python train.py --hidden_size=256 --num_attention_heads=2 --intermediate_size=512 --hidden_act="swiglu" --norm="rmsnorm" --attn_scale=0.0884 --tie_word_embeddings=false --decay_shape="linear" --max_seq_len=256 --train_tokens=251700000 --max_steps=7682 --dataset="wikipedia_en"
Each number is 128 + 24 x the weight over the matrix's rms, rounded and kept within 0 to 255. Layers, rows and columns count from 0.

# layer 7 attention query, 256x256, rms 0.0607, rows 118-127,245-255, columns 128-191
[[173 125 168 132 148 137 138 105 164 112 134 121 116 143 124 154 100 148 139 100 134  71 121 127 107 154 162 140 104 178 191 112 131 165 128 166 143 126 123 136 116  98 114 120 101 148 165 157 174 112 115 159  98 101 141 130 109 140 149 152 108 102 153 108]
 [127 137  93 160  99 135 143 118 113  96 120 129 138 109 144 136 113 120 152 113 155 133 125 139 132 144 159  93 145 129 117 177 153 126 138 141 108 112 108 126 136 114 124 135 171  69 112  49 175  81  98 210 118  99 154 127  88 100 120 138 148 114 139 124]
 [171 173 113 131 136 129 145 120 135 125 110 214 119 125 168 128 124  83  52 142 118 173 108 134 116 103  82 145 156 127 149 102 131 140 126 159 146 128 132 158 126 141 123 119 130 138 109 122 138 129 108 145 108 168 144 133 140 118 100 116 135 125 142 154]
 [140 143  74  93 123 124 102 164 124 143 110 142 113 121 163 104 108 158 138 102 127 114 112 139 128 153 141 131 135  87 125  82 171 145 131 148 142 115 153 127 168 189 100 105 155  94 114 121 129 164 127 124 109 129 114 166 118 144 115 168  94 122 117 159]
 [112 101  95  80  86 130 114  71  96 125 156 124 153 115 143 116 124  99 105 127 141 128 139 133  80 128 126 104 107  87 114 148  81 121 129 134 113  95 158 130 117 106 107 127 118 136 152 145 131 132 144  99 114 131  87 100 116 177 153 140 141 111  98 136]
 [127 142 129 155  88 154 128 104 111  99 155 132 108  92 126 155 104 156 146 139 183 159 151 137 145 125 168  81 149 138 106 143 148 146 120 162 125 120 158 141 151 127 164 119  68 163  97 155 122 149  91  88 118 147  79 122  94 117 125 134 154 159 134 103]
 [138 119 125 158 101 129 169 178 125 120 126  84 123 126 137  90 124 140 132 172 133 152 114  96 130 155 144 137 128  92 111 150 152 159 119 134 124 115  90 138 137  94 161 101 130 100 133 107 121  66 119 122 102 117 111 130 157 125 161 109 140 104 121 122]
 [118  98 163 111 126  82 145 161 114 154 105 139 153 120 154 126 115  67 113 142 155 130 150 144 111 141 101 100 126 123 147 138 152 137 169 120 142 114 129 137 128 156 125 109 119 127 137 114 132  83 118  99 120 124 161 116 132 144 114 125 117 124 150 172]
 [142 137 119 132 168  93 118 120 105 140 156 106 143 145 111 128 110 126 113 120 143 136  96 145 138 123  85 151 150 127 131 101 152  95 112 167  89 129 140 103 160 141 142 158 110 138 129 169 159 151 105 111 174 106 146 115 123 140 109 103  88 137 172  76]
 [176 130 128  89 147 147 115 113 120  95 105 129 132 132 127 140 112 144 121 155 165 133 142 104 124  79 111  92 183 130 126 127 127 122 145 140 137 173 126 107 134 103 101 142 107  95 163 138 122 136 121 118 142 153 135 163 177 134 135 138 123  93 162 130]
 [ 54 146 124 119 127 132 134 138 128 156 150 132 190 172 114  88 156 109 161 114 128 123 156 135 168 146 121 122 137 166 161 154 134 172 134  97 134 121 148 146 118 126 100 114  86  98 176 134 169 104 129 151 138 150  98 134 110 124 145 107 135 151 126 122]
 [131 151 150 116  90 100  98 129 132 162 154 139 112 159 154  75 121 190 139 133 122 151 121 136 113 131 130 133 131  91  97 149 103 111 104 124 143 169 170 153 132 108 101 100  96  92 112 145 170 127 107 123 130 175 118 141  85 132  45 129 104  91 180  94]
 [105 119 160 130 135 113 137  89 134 153 110 146 120 144 125 159  90 146 147 203 135 103 155 110 123 111 135 122 130 128 130 125  99 105 127 109 132  98 152  86 157 157 149 113 142 159 133 149 105 109 108 101 147 151 121 115 172 134 150 158  86 109 185 106]
 [125  95 184 116  81 126 128 137  85 113  84 128 121 145 165 109 143 138 158 107 113 140 134 168 141  84  68 156 110 110  84 141 138 129 133  99 122 171 153 155  92 133 131 175 109 133  92 126 121 131 113 132 111 146 138 180 173 160 130  93 125 146  99 118]
 [171 114  88  98  87  99 132 147 115 109  90 120  99 138 117 170 109 165 170 136 144 124 130 134 146 122 143 156 106 130 118 147 106 119  90 150 126 191 183 166 153 110 103  98 160  94 118 127 137 105  93  89 150 130  99 166  96 134 116 114 141  96 149 129]
 [141 142 165 147 121 165 124  91 153 118 141 102  98 135 124 132 157 161 113 129 104 149 113 128 117 150 107 122 148 120 100 119 117 116 110 131 145  95 113 116 139 123 124 129 172 116 130 141 132 121 118 102 118 130 100 139 146 116  95 126 123 140 161 127]
 [133 127 136 155 103 155 147 113 132  92 154 130 120 137 126 152 122 150  99 131 100 129  96 156 150 152 129 120  95 178 130  95 145 154 154 113 114 163 119  86 145 125 176 151 113 161 122 150 117 133 147 128 135  96 130  86 111  81 139 180 170 105 137 123]
 [126 120 133 145 103 139 107  89 146 130 168 154 184 128 128 135 121 153  77 128 126 145 128 100 114 156 147 137 132 131 113 128 179 142 125 136  98  76 119 145 125 108 123  84 179 170 147 159 130 104 104 119 153 114  74 129 122 112 130  94  96 146 146 118]
 [180 132 141 103  98  93 117 120 134 108 122 118 196 151 139 116  98 121 139  87 117 127 101 133 131 142 144 110 125  96 125 152 111 117 120 135 133 131 139 134 139 112 116 109 113 101 134  98 133 131 160 138 146 145 127  99 190 120 129 156 114 156 151 141]
 [105  84 125 138 160 135  98 126 163 121 117 156 139 127  72 148 122 118 103 106 163 127 102  92 123  96 121 104 159 176 117  95 173  90 113 131  94 167 161 121 159 125 158 118 138 100  93 142 111 130 151 130 136 118 162 109 135 139  84 112 109 144 101 106]
 [164 150 126  94 123  72 104 149 108  90  94 155 134 128  90 175  82 152 168 111 150 165 128 107 166 131 148 120 133 135  99  88 150 165 151 130 113 179 137 102 172 131 120 154 149 122  73 190 153 116 117 119 126  51 146  83 135  92 169 118 134 175 126 125]]
# layer 7 attention key, 128x256, rms 0.0587, rows 117-127, columns 128-191
[[ 89 107 159 120 127 137 130 110 155 102 115 163 137 116 155 120 108 178 129 120  96 134 120 123 119 173 120 137 130  64  96 124 157 111 161 101 123 147  77 105 158 156 127 131 113 117 132 110 129 138 129 139 112 173 103 107  91  88 117 130 198  92 117 120]
 [116 110 124 142 140  97 150 173 159 105 138 178 137  67 137 127 144 118 125 109 125 155 132 155 174 111  98  93  93 147  89 165 106 122 111 118 143 118 158  88 171 101 148 118 112 162 213  97 148 168 118 100 122 151 101  94 110 164 109 129 152 111 115 137]
 [128 119 116 132 133 111 144 159 100 144 136 133 101 161 144 127 153 152 156 154 130 150 154  58  92  83 137 131 110  99 118 150  79 130 120 138 150 103  94 169 146 138 133 154 157 120 109 139 119  80 161 136 105 127 146 111 149 148 155 112 164 128 130 101]
 [141 125 182 129 165 140  99 115 145 125 130 143 133 112  77 116 100 174 172 106  98 126 135 128 137 129 140 104 123  92 125 112 110 117 126 129 143 161  98 151 145 103 148 137 107 113 153 150 176 161 143 128 116 151 113 117 127 126 143 138 147 118 161 139]
 [103  79 156 138 121 144 110 149 114 105 116 130 107 150 160 119 146 147  91  46 143 117 137 143 152 118 121 127 140 135 147  92  92 106 112 109 129 144 153 158 141 166 115  98 175 142 158 118 102 154 111 142 122 119 124 128 139 170 144  59 103 176 160 146]
 [170 112 148 116 100 157 140 149 114 180 145 122 118 109  76 144 154 101 109 153 119 132 133  89 112 128 192 123 151 133 115 133 154 171 133 162  81 182 122 129  60 126 128 155  69 123 120 143 111  96 156 117 119 160 133  95 158 117  96 144 159 100 135  94]
 [155 150 140 119 136 110 107 131 157 106 102 167 108 151 125 149 120 148 115 119  56 107 115 159 181 133 117 126 142 123 175 103 143 192 120 130 136 105 130 132 131 104 148 152 141 141  87 107 135 142 130 112 160  85 111 136  95 137 145 135 150  85 120 101]
 [157 111 135 125 124  89  84 161 130 161 130 133 102 134 125 134 112 169  98 135 120 124  94 117 115 105 142 158 103 140 108 155 123 159 128 136 131  90  51  94 101 124 113 142 105 158 127 116 143 134 120 120 131 138 184 126 117 103 143 156 131 159 117 152]
 [120 152 107 120 118  92 160  90 108 117 173  75 119 108 146 108 129 102 103 115 148 119 143 131 130 129 130 109 129 113 140 136 149 146  89 117 101 141 118 133  95  77 102 153 119 147 127 117 129 145 141 103 131 157 135 172 122 133  90 160 142 113 116 132]
 [156  72 159 157 144 110 154 145 121 116 149 108 114 109 151 146 135 137  99 125 127 135 121 141 132 140  93 111 146 147 156  99 141 136 127 123 121 136  65 109 144 157 167 149 121 125 124 149 112 128 138 165 132 147 131 174 135 120  98  68 109 130 153 145]
 [113 144 131 129 101 117 146 172 112 157 143 152  88 136 130 161 121 139 120 159 114 146 114 129 137 136  96 183 134 131  86 168 181 113 138 124 133 113 136 116 146 110 115 122 133 107 123 146 146 150 161 125  64 157 109 116 114 122  85 114  87 128 136 103]]
# layer 7 attention value, 128x256, rms 0.0641, rows 0-24, columns 128-191
[[156 169 127 135 128 124 123 131 101 105 109 140 132 131 101 120 115 145 121 160 172 130 147 126 161  99 108 131 169 119 142 116 138 143 139 130 162 160 166  68 138 123 132 153 142 107 115 174 117 144 140 156  97  94 108  93 108  93 165 152 140 128 165 156]
 [131 117 119 151 107 131 105 129  75 124 135 146 121 150 115 130 122 134 130  89 101 136 124 131 161 155 144 117 107 135 130 132 116 120 138 133 156 155 101 123 116 137 146 149 131 150 130 112 115 117 147 124 167 117 147 155  88 127 152 106 156 187 110  89]
 [119 114 146 125 145 176 118 127 120 124 124 151 123 145  85 126 129 131 135 115 120 161  97  65 140 107 114 103 127 110 117 166 115 168 114 124 105 116 136 127 123 126 139  77  97 113 122 177 115 103 138 142 117 120 118 137 146 146 123 136 109 123 119 123]
 [134 101 144 132 125 144 144 128 173 131 122 124 150 128 136  97 110 121 105 129 102 129 200 112 140 108  96  95 130 140 135 111 181 137  97 143 120  95 120 143 156 112 121 102 137 142 108 159 119 142 129 168 134 147 144 108 114 125 103  92 155 104 100 114]
 [114  97 147 160 111 159 131 123 113 100  92 135 174 126 140 120 118 113 138 125 164 126 117 151 116 154 139 114 114 114 149 139 168 165 103 110 148 118 146 108 112 126 117 158 125 115  93 153 143 138 105 123 130 141 175 133 102 138 163 123 106 118 123 127]
 [120  70 125 180 139 131  91 127 162 137  96 114 151 110 172 114  88 152 144  89 123 159 168  99 176 129 148 108  96 108 136 110 106 113 121 113 119 130 101 136 129 119  91 132 127 101  78  86  77 111 128 138 136  86 137  94 104 119  85 127 136 149 136  82]
 [146 143 114 174 104 104 128 121 119 117 108 123 133 102 165 147 127 112 112  95 170 142 139 101  99 156 139 136 107 162 121 157  86 107 131 138 136  78 154 130 121 148 163 125 118 108 153 131  87 132 136 128 102 144 116 162 135 161 106 131  94 122 118 123]
 [129 150 123 149 158 125 145 153 151 142 123  85 152 134 176  67 116 112  83 148 115 139 103 133 122 142 146 130 139 113  90  96 119 136 116 127 134 140 111 143  86 136 149 124  98 151  84  98 116 165 143 138 150 108 102 143 114 163  75 145 148  92 133 151]
 [ 86 128 123 120  88 153 130 157 138 128 120 165 169 134  88  97 136 152 162  88 117 155 138 141 131  93 128 144 156 138 109 108 185 141 120 178 119 180 102 118 150 138 103 115 151 127 119 175 180 115 101 140 170 152 124 137 127 153  91 146 155 147 100 124]
 [129 136 127 105 123 115 123  94 178  90 124 106 157 138 121 131 124  94 113  90 114 127  67 121 118 113 115 124  91 108 117 135  98 136 132 170 103 143 123 108 140 152 126  97 111 120 126 118 106  93 147  62 124 139 215 162 163 125 123 157 152 149 147  92]
 [106 158  94  99 122 166  94 151 132 120 120 113 121 123 175 101 112 143 168  74 119 126 156 109 158 133  85 117 147 137 136 146 132  99 118 157 105 116 139 188 112 113 172 157 168 166 119 166 143  91 134 119 113 121 149 119 112 141 103  80  92  92 113 157]
 [161 118 129 134 122 100 172 153  99 136 112 125 105 136 169 112 114 147 152 147 111  87 140 109 138 146 103  87 105  92 106 134 139 115  97 145 134 155 150 159 112  79 132 103 151 157 126 145 134 131 147 161 134 124 135 173 115 120 134 117 144 117 135 119]
 [ 93 127 142 155 126 168 127 132 104 121 148 104 111 134 116 164 114  96 135 102 135  98 131 102 123  72 158 113 110 134 141 114 111 136 163  68 150 148 165  79 139 128  83 139 157 159 118 100 124 149 104 103 110 131 113 186 137  91 142 105 136 141  86 121]
 [110 147 140 111 117 179 113  72 112 153 149 171 173  78 130  69 155 105  99 174 121 120 161 114 107 140 103 119 132 137 129 151 124 160 163 131 105 129 167 108 102  84 116 104 104 159 129  92 139 149  99 105 136 142 120  87 116 124 115  80 128 142 143 109]
 [156  95 107 110 112 115  97 148 144  85 176 100 191 110 130 118 119  96 142 161 148 109 137 149 122 129 168  66 135 123 117 123  99 160 153 173 125 129 128  93  93 138 113 148 148 124 149  78 169 106 162 121 158 131 137 116 131 127 128 133 133  90  82 164]
 [135 137 104 110 155 133 134 142 124 118 146 134 123 122 112 145 100 104 133 156 152  72 156 130 125 147 120 124 148 118 121 135 111 160 135  92 122 140 120  96  76 127 132 117 126 146 125  98 127 112 122  96 117 105  81 108 127 155 166 134 148 124 148 117]
 [129 131  96 111  95 142 145 131 110 155 123 125 116 156 108 117 121 150 142 138 137 144 126  96 132 134 136 112 105 115 109 116 136 114 133 106  71  97 117 155 104 143 108  87 131 170  96 150 165 149 116 187 130 171 139 147 100 111 118 156 122 130  82  96]
 [104 113 135 117 102 123 139 182 146 153 117 140 140 113 121 108  86 129 134 135 138 132 185 135 122 151 148 166  91 124 150 116 193 124  85 114 112 117 126 127 151 179 144 130  79  94 145 106 156 120 138 166 121 139  90 143 128 122 140 151 174 174 158 137]
 [143 109 155 155 115 154 131 160 125 168 128 113 155 113 156 115 128 113 103 134 114 151  99 116 101  90 138 161 143 124 123 151 150 123 156  97 150  94 151  91 127 135  88 109 106 189 116 110 137 139 111 139 152 152 117 115 155 118 153  99 103 128  73 176]
 [159 149 135 137 106 116 117 116  92 107 145 131 145 110 138 111 166 120 124 143  79 129 113 139 138 133 121 120  89 128  93 144 149  84 175 171 128 127  96 110 124  96 113 135 116 103 155 150 106 152 118 158 129 144 161 157 124  98 133 127 126 142 119 114]
 [174 148 145 118 130 103 163 113  88  87 130 123 153 122  96 130 117 100 132 159 127 152 124 109 163 147 123 176 157 171 184 128 154 155 124 109 137 181  97  95 134 110 123 148 119 121 119 103 126 146 113 134  94 137 101 126 137  71  73 111 115 128 104 139]
 [152 136  83  99 109 197 134 147 182 151 147 117 182 143 129 115 122  96 151 150 100  93 109 105 165 127 101 198 133 114 130 122 107 121 160 144 121 183  89 104 126 109 133 164 113 110 131 127 143 117 144 148 149 103 147 118 117 131 125 142 119 134 118 111]
 [121 130  95 137 130 103 133 114 138 153 127  81 163 133 130 114 104 122 160 177 136 135 159  99 131 165 110 134 138  68  89 136 103 127 145 144 140 114 151 162 145 122 165 158 124 109 136 150 134  94 148 101  95 141 163 116 147  90 102 108 147  84 116 125]
 [155 122 153 110  98  82 102 134 116 137 130 113 154 148 130 127  92 135 147 157 140 153 165 138 128 141 124 102 112 103 107 122 139  99 101 124 116 114  99  72 144 119 166 164 139 113 163 107 147 158 113  96 139 121 171 133 147 139 135 126 117 100 107 105]
 [128 137 103 118 122 135 127 125 104 151  98 133 118 130  99 122 133 121 134 121 158 112 112  90 164 125 113 136  88 124 119 149 101 145 108 163 125 128 111 149 140 118 138 132 121 120 122 102 114 103 100 146 146  93 129 148 136 195  99 113 156 133 103 117]]
# layer 7 attention output (transposed), 256x256, rms 0.105, rows 0-23,128-151, columns 128-191
[[123 154 145  82 148 108 168 175 172 159  96 129 143 167 148 168 103 135 164 105 147 136 136 132 129 162 166 143 100 162 133  78 159 134 104 119 135 112 103 123 134 153 112  99 129 130 117 121 120 134 149 124 153 120 156 112 142 124 102  80 150 135 138 103]
 [137 158 128  93 125 113 117 117  78 140 105 123 149 134 114 119 116 130  64  95 117 118 149 117 116 145  58 136 128 126 133 151 129 164 168 135 118 161 115 133 107 131  86 119 101  70 103  96 107 142 124 145 125 116 108 158 127 132 132 108 131 132 120 115]
 [112 119 120 123 136  92 113 129 116 136 110 120 139 119 117 134 136 104 120 141  92  59 106 145 151 126 124 136  84 101 112 112 111 124 108 125 135 142 109 134 141 100 140 102 145  71 122 155 135 137 146 121 129 116 132 157 102 122 129 122 115 113 107 148]
 [132 164  98 136 147 147 137  97 146  95 116 117 134 149  88 113 118 149 134 102 165 109 121 168  95 146  81 143 128 107 128 113 121 137  99 137  96 130 170 132  99 146 175 136 115  91 131 112 127 141 126 113 141  95 141 148 146  94 149 110 148 127 111 102]
 [118 127 140 103  89 114 105 154 162 124 113 120  91  86 115 130 154 146 112 148 128 114  82 144  97 113 102 117 115 148 116  77 130 165 108  86 140 111 139 131 145 124 139 134 151 119 150 160 120 137 111 150  98 166 105 115 146 137 134 125 180 138 147 133]
 [141 192 117 145 113 148 143 144 128 131 120 144 156 131 112 137 189 115 113 161 140 157 129 157 121 155  85 154 134 115 124 145 119 153 107 152 131  99 165 147 150 113 192 122 136  81 111 156 131 125 138 110 124 112 159  98 122 123 131 140 144 134 125 149]
 [115 144 129 105 143 145 143 125  95 125 116 155 103 144  92 114 118 107 157 125 140 120 127  80  94 126 140 139 110 105 115 135 103 133 156 140 149  90 106 106 134 135 128 173 125 143 117  91 127 115  86 157 131 119 146 124 116 134 128 124 122 160 115 115]
 [120 120  99 171 118 133  94 148 133 125 121 131 151 116  99  97 184 138 132 175 135 117 172 107 132 100 144 133  96 126 119 128 155 146 130  71 145 138  95 114 153 157 129 127 154  66 135 116 118 130 136 157 159 149 153 159 128 131 143 131 138 146 128 166]
 [156 100 123 115 149 132 133 162 114 132 127 133 109 142 109  80 113  91 146 175 110 115 150 139 103 119 160  78 121 152 113 184 137 165 156 109 117 137 164 126 109 155 116 119 125 135 161 128 126 120 144 164 181 157 137 165 129 127 128  98 160 114 121 140]
 [117 148 117 159 101 123 122 139 116 135 128 138  94 160 117 134 133 158 143 123 139 126 162  96 102 143 134  77 105 107 111 111  96 145 107 123 147 136 121 135 133 137 103 125 162 108 134 121 148 126 123 123 110 120 142 158 169 103 133 134 178 127  82 144]
 [138 164 109  97 129 145  92 101 132 134 132 119 123 143 123 113 100 104 109 179 164 112 157  86  92 151 158 121 113 120 110 154 106 129 126 103 101 176 118 162 145 144 120 121 120 149  96 117  64 133 122 125 148 142 135 158 129 161 171 131 139 126 125 124]
 [101 109  90 144 132 149 131 153 127 127 148 109 126 101 141 124 111 126  81  93 127 140 124  93 146 120 123 148 140 149 216 112 187 167 123 153 149 142 107  98 116 117 151  98 148  93 134 140 135 116  96 106 175  94 107 130 120 147 116 111 120  93 135 114]
 [ 79 131  63  93 166 151  99 139 144 106 166  99 107 102  96 128 113 132 111 124 137 136 125 132 168 142 120  67 120 111 116 109 131 113 137 112 115 126 122 151 197 103 100 134 135 160 153 142  96 111 162 105  81 118 127 164 103 131 152  97 144 142 109 113]
 [140 148 105 120 144 165 153 141  97 149 127 137 124 133 169 134 136 122 133 128 119  84  94 151 152 132  99 159 129 139 161 149 143 165 130 134 126 102 134 127 148 159  99 135 121 128 109 142 166 145 144 126 147 124 142  96 113  90 103 138 110 104 123 115]
 [125 140 135 108 149 125 106 170 125 109  94 158 131 154 139 156 124 145 172 135 121 146 111 159 129 178 149 117 181 117 183 181 148 147 117 116  86 149 133 162 119 142 134 120 129 117 124 158 114 131 117  95 139 113 113 143 105 144 141  80  99 135 102 125]
 [144 122 120  79  92 133 129 106 136 114  99 138 109 160 140 139 120 132 125 138 141 154 101 120 131 114 122 115 137 158 112 150 120  83 116 110 126 109 128 131 134 149 150 133 106 142 142 124 124 141 125  91 127 122 121 123 125 131 133  89 105 121 134 145]
 [127 145 144 150 134 136 114 126  96  95  78 121 180 111 125 104 143  77 123 154 123 111 122 152 103 109 145 124 162 143 140 105 156 114 142 102 138 171 124 154 111 122 157 118 157 114 104 120 117 143 111 138 117 121 148 144 145 162  83 145 145 106 125 117]
 [139 183 152  85 161 129 165 124 156 145 148 141 148 150  85 139 123 134  99 122 137 168 116 124 106 136 124 128 193 117 116 134 127 138 138 126 117 146 147 165 126 113  88 128 109 130 141 106 117 117 138 124 112 130 102 132 130 125 145 144 144 127 145 170]
 [141 123 135 117 160 134 146 104 136 130 102 102 106 142 133 134  88 146 127  94  78 109 130 151 131 111  97 156 162 136 110 102 144 113 156 156  90 118 115 119 104 125 153 151 108  81 138 136 138 122 146 133 126 154 170 108 139 163 117 103 122 106 155  94]
 [145  96 132 100 121 113 119 123 112 167  97 169 137 106 164 132  83 146 116 103 184 105 116  82 116 108 135 138 116 109 158 115 123 133  94 115 139 146 125 126 162 146 116 108 142 134 164 137 103 144 136 102 120 111 175 106  86 117 157 121 146  72 107 124]
 [ 91 131  93 173 148 164 148 113 133 112 151  85 177 135 152 109 105 130 120 125 139 120 135 126 160 126 148 121 136  94 136 143 119 158 140 128 127 161 146 127 119 106 176 134 119 143 116 131  99  95 139 129 133 125 175 102 112 147 105 161 124 113 124 159]
 [156 157 148 156 145 160  90 119 114 140 125 128 134  94 136 135 110 127 112 138 112 163 145 154  81 117 136 129 147 142 127 133 130 147 106  78 159 164  79 131 113  95 104 129 113 101 119 110 114 128 155 120 156 180 150 160 148 137 111 136 165 133 174 113]
 [144 125 172 103  73 136 100 157 125 110  86 150 109 119 164 125 176 132 100 146 152 116 156 161 107  93 114 148 130 153 119 112 117 139 171 126 144 132 109  88 116 189 129 145 165 133 113 110 127 118 152 147 132 116 108 131 149 137 132 143 136 117 131 124]
 [143  86 164  95 127 145 135 164 158 112  96 147 116  98 136 155 166 131 122 136 123 174 108 112 132 151 140  85 111 118 135 126  75 129 121 115 140 170 105 158 106  96 123 119  83 112 138 132 121 128  97 148  91 168 150 160 144 126 154 116  99 133 107 139]
 [152 120 133 160 119 123 124 123  97 181 125 127 160  87 105 101 133 165 116 138 151 115 137 105 166 104 100 126 159 109 149 155 143 123  89 124  85 128 123 183  90  83 154 145 109 116 150 149 117 147 159 168 178 146  57 143 186 161 173 171 107 123 107 183]
 [132  81 158 111 100 143 182 115 111 120 136  98 123 153 101 159 141  83 163 104 101 134 114 137 159  98 179 169  96 172 120  67 101  92 160  97 115 114 136 134 142 178 135 144 121 128 126 108 110 156 140 131 154 163 125 143 130 135 117 134 162 123 150  92]
 [104  80 109 153  91 153 103 130 150 138 158 178 137 121 158 128 104 141 119 144 129 161 138 155 138  95 149 122 160 154 152 147  87  83 132 141 169 156 141 140 127 104 120 126  78 117 155 113 131  82 169 102 122 142 151 108 129 151 104 129 173 112 154 115]
 [110 106 116 161 133 118  96 150 105 137 133  95 101 146 131 126 146 144 158 114 119 131 133 103 113 104 133 110 152 106 123 116  96 148 130 136  94 140 116 133 185 132 111 162 134 150 132 152 150 113 154 123 128 166 108 108 138 121  87 143 124 138 105 136]
 [115 172 127 183 121 114 100 100  75 131 103 147 153  92 186 135  87 168 115 131 142 157 142  96 165 150 143 120 104 131  99 160 141 132 156 201 107 139 116 123 144  99 129  82 106  99  89 140 115 117 143 106 156 173 157 163 125 126 155 128 116 138 151  95]
 [151 117 165 116 133 142  91 103 150 129 162 124  76 111 168  98 124 119 118 116 157 120 111 119 152 152 161 140 131 160 113 122 130 119 126  92 119 131 127 155 120 109  85 131 122 126  94 108 108 164  99 133 164 155 116 161 123 135 118 131 122 164 128  85]
 [164 174  97 121 156  90 145 106 127  80 106 123 126 157 146 138 150 119 123 154 126 124 152 119 110 148  95 144 106 111 128 123  99  61  83 120 149 116 119 105  94 129 100  90 147 150 159 153  74 121 113  89 155 154 117 132 150 181 155  93 105 111 143 120]
 [163 149 168 118  89 127 130  97 176 121 111 130 101 121 148 181 119 134 157 179  99 121 124 117  92 148 107  98 182 123  90 149 109  99 143 156 124 131 151 108  83 107 143 156 141 120 181 117 171  98 133 125 105 112 120  93 115 136 114 148 155 156 103 103]
 [ 89 171 146 148 124 152 122  84 192 156 139 138 108  24 194 139 136 137 111 121 143 122 134 127 175 164  96 126 103 146 114 119 116 144 101 154  87 121 181  91 123 126 151 115 150  88 109 162 154 133 138 126 125 149 111 100 135 158 167 170 118 124 131 115]
 [159 136 125 115 106 124 146 140 136 107 132 132 107 123 139 150 113 128 151 133 157 169 139 160 116 124 132 127 142 145 118 162 142  93 124 148 129 152 113 120 110 111 138 127 140 156 153 120 128 119 131 125 158 140  83 121 108 125 155 145 122 113 174 103]
 [ 91 100 130 111 155 116  61 165 111 154 150 168  75 147 168 125 153 119 161 107  85 154 114 155 142  91 145  98 103 139 119 114 124  76 101 111 145 136 153  85 135 119 154 152  92 150 168 148 110 121 129 171 130  94 147  90 149  50 135 188  92 117 142 100]
 [150  86 141 152 121  73 118 126 139  92 137 137 121 145  74 162 146 117 160 148 118 132 106 128  91 132 146 112  91 117  54 148  71 132 155 125 115  71 123  93 122 134 142 132  98 134 132 106 129 116 151 124 142 163 155  64 133 112 132 122 151 143 121 131]
 [165 107 170 123 133 120 135 161 142 106 127 114 119 183 129 101 151 151 141 147  78  97 148 127 124 164 148 113 134 121 150 156 120 153 114 139 102 112 135 158 110 191 156  81 135 130 119  97 135 135  81 146 116 147 133 114 152  90 115 156 116 115 157 101]
 [142 117 126 141 166 140  68 137 148 109 145  99 158 118  82 107 100 121 102 104 155 139 135 137  68 151 114 105 149 131 148  97 133  88 146 178  83 176 119 153 121  74 127 117 115 133 139 106 137 129 133  81 140 124  95 147  97 179 131 142 138 110 140 133]
 [164 107 137 157 164 143 113 116 172 146 171  90 159 108 150 111 173  93  71 139 128 125 128 107 132 117 126 135 143 161 111 105 135 133 170 198 141 158 120 105 135 113 138 172 113 140 141  96 155 126 134 119 132 108 106 115 115 137 124  84 132 144 141  83]
 [129  89 123 111 172 106 120 149 160  94 149 122 120  81 167 133 107 132 116  95 151 135 138 124 121 128 105 130 141 105 128 128  94 159 151 126 176 102 103 148 151 125 119 135 138 130 159 150  70 160 115 104 136 136 114 110 132 103 128 116 132 141 108 155]
 [164 150 156 128  93 146 158 147 116 122 160 148  85 147 156 152 138 184 167 153 158 150 121  89 143 159 132 129 134  96  85 133 152 103 139  93 133  72 125  87 129 168 119  80  77 101 182 134 148 120 157 146 145 123 125 139 117 154 100 177 137 137 152 104]
 [107 104 113 151 115 103 115 154  79 140  74 180  91 136 170 133 106 169 142 139 107 112 106  99 170 131 115 177  87 139  91 115 104 135  66 153 139  99 149 118 116 219 143 132 127 152 103 184 147 102 143 118 124 124 152 143 134 131 163 119 118  75 124 114]
 [ 97  98 124 111 111 143 140 157 165 145 121 124 172 131 121 107 187 144 119 156 115  86 149 148 148 161 135 108 109 125 129 160 145 173  79 142 119 153 133 134 122 123 105  99 203  93  89 118  71 168 109 124 124 127 114 179 131 130 127 101 142 150  74 125]
 [157 108 114 111 142 118 148 128 148 169 102 126  96 161 160 138 137 131 163 129 105 142  97 142 112 167 135 111 116 144 148 146 139  95 129 152 172 139 161 116 121 160 151 132 139 145 122 150 128 147 119 107 159 145 144 112 137 130 138 118  91 149 130 127]
 [163  91 114  84 110 119 116 129 120 139 127 111 134 164 104 144  94 138 104 149 105 149 103 123 136 141 118 167 143 146 146 153 139 127 105 131 114 171 131 183 140 113 138 171 165 106  91 110 115 146 123 138 112 102 121 171 151 117 154 103 110 152 114 157]
 [158 105 115  95 135 101 105 143 149  87 116 112 132  82 124 125 158 111 118 115 147  78 133 108 131 136 116 130 116 103 137  78 138 131 145 150  90 148 150 132 108 126 114 122 120 147  87 128 133 161 128 157  97  97 114 126  96  81 140 138  89 131  95 130]
 [128 135 155 164 163 130 104 140 159 100 154 119 114 149 135 110 180 118 140 136 106 127  98  75 112 110 128  99 122 128 146 153 138 138 118 100 140 107 149 114 155 129  98  98 134 160 147 146 123 137 100 145 110 177 124 138 103 152 103  95 131 153  92 152]
 [168 152 121 149 174 116  87 127  94  94 113 127 144 126 182 126 112 113 115 153 169 119 153 125  98 126 182 130 154  94 131 137 152 128 137 158  95  85  87 152 170 125 154 175 150 163 129 127 161 145 118 127 189 123 131 115 127 148 115  88 119 134 122 129]]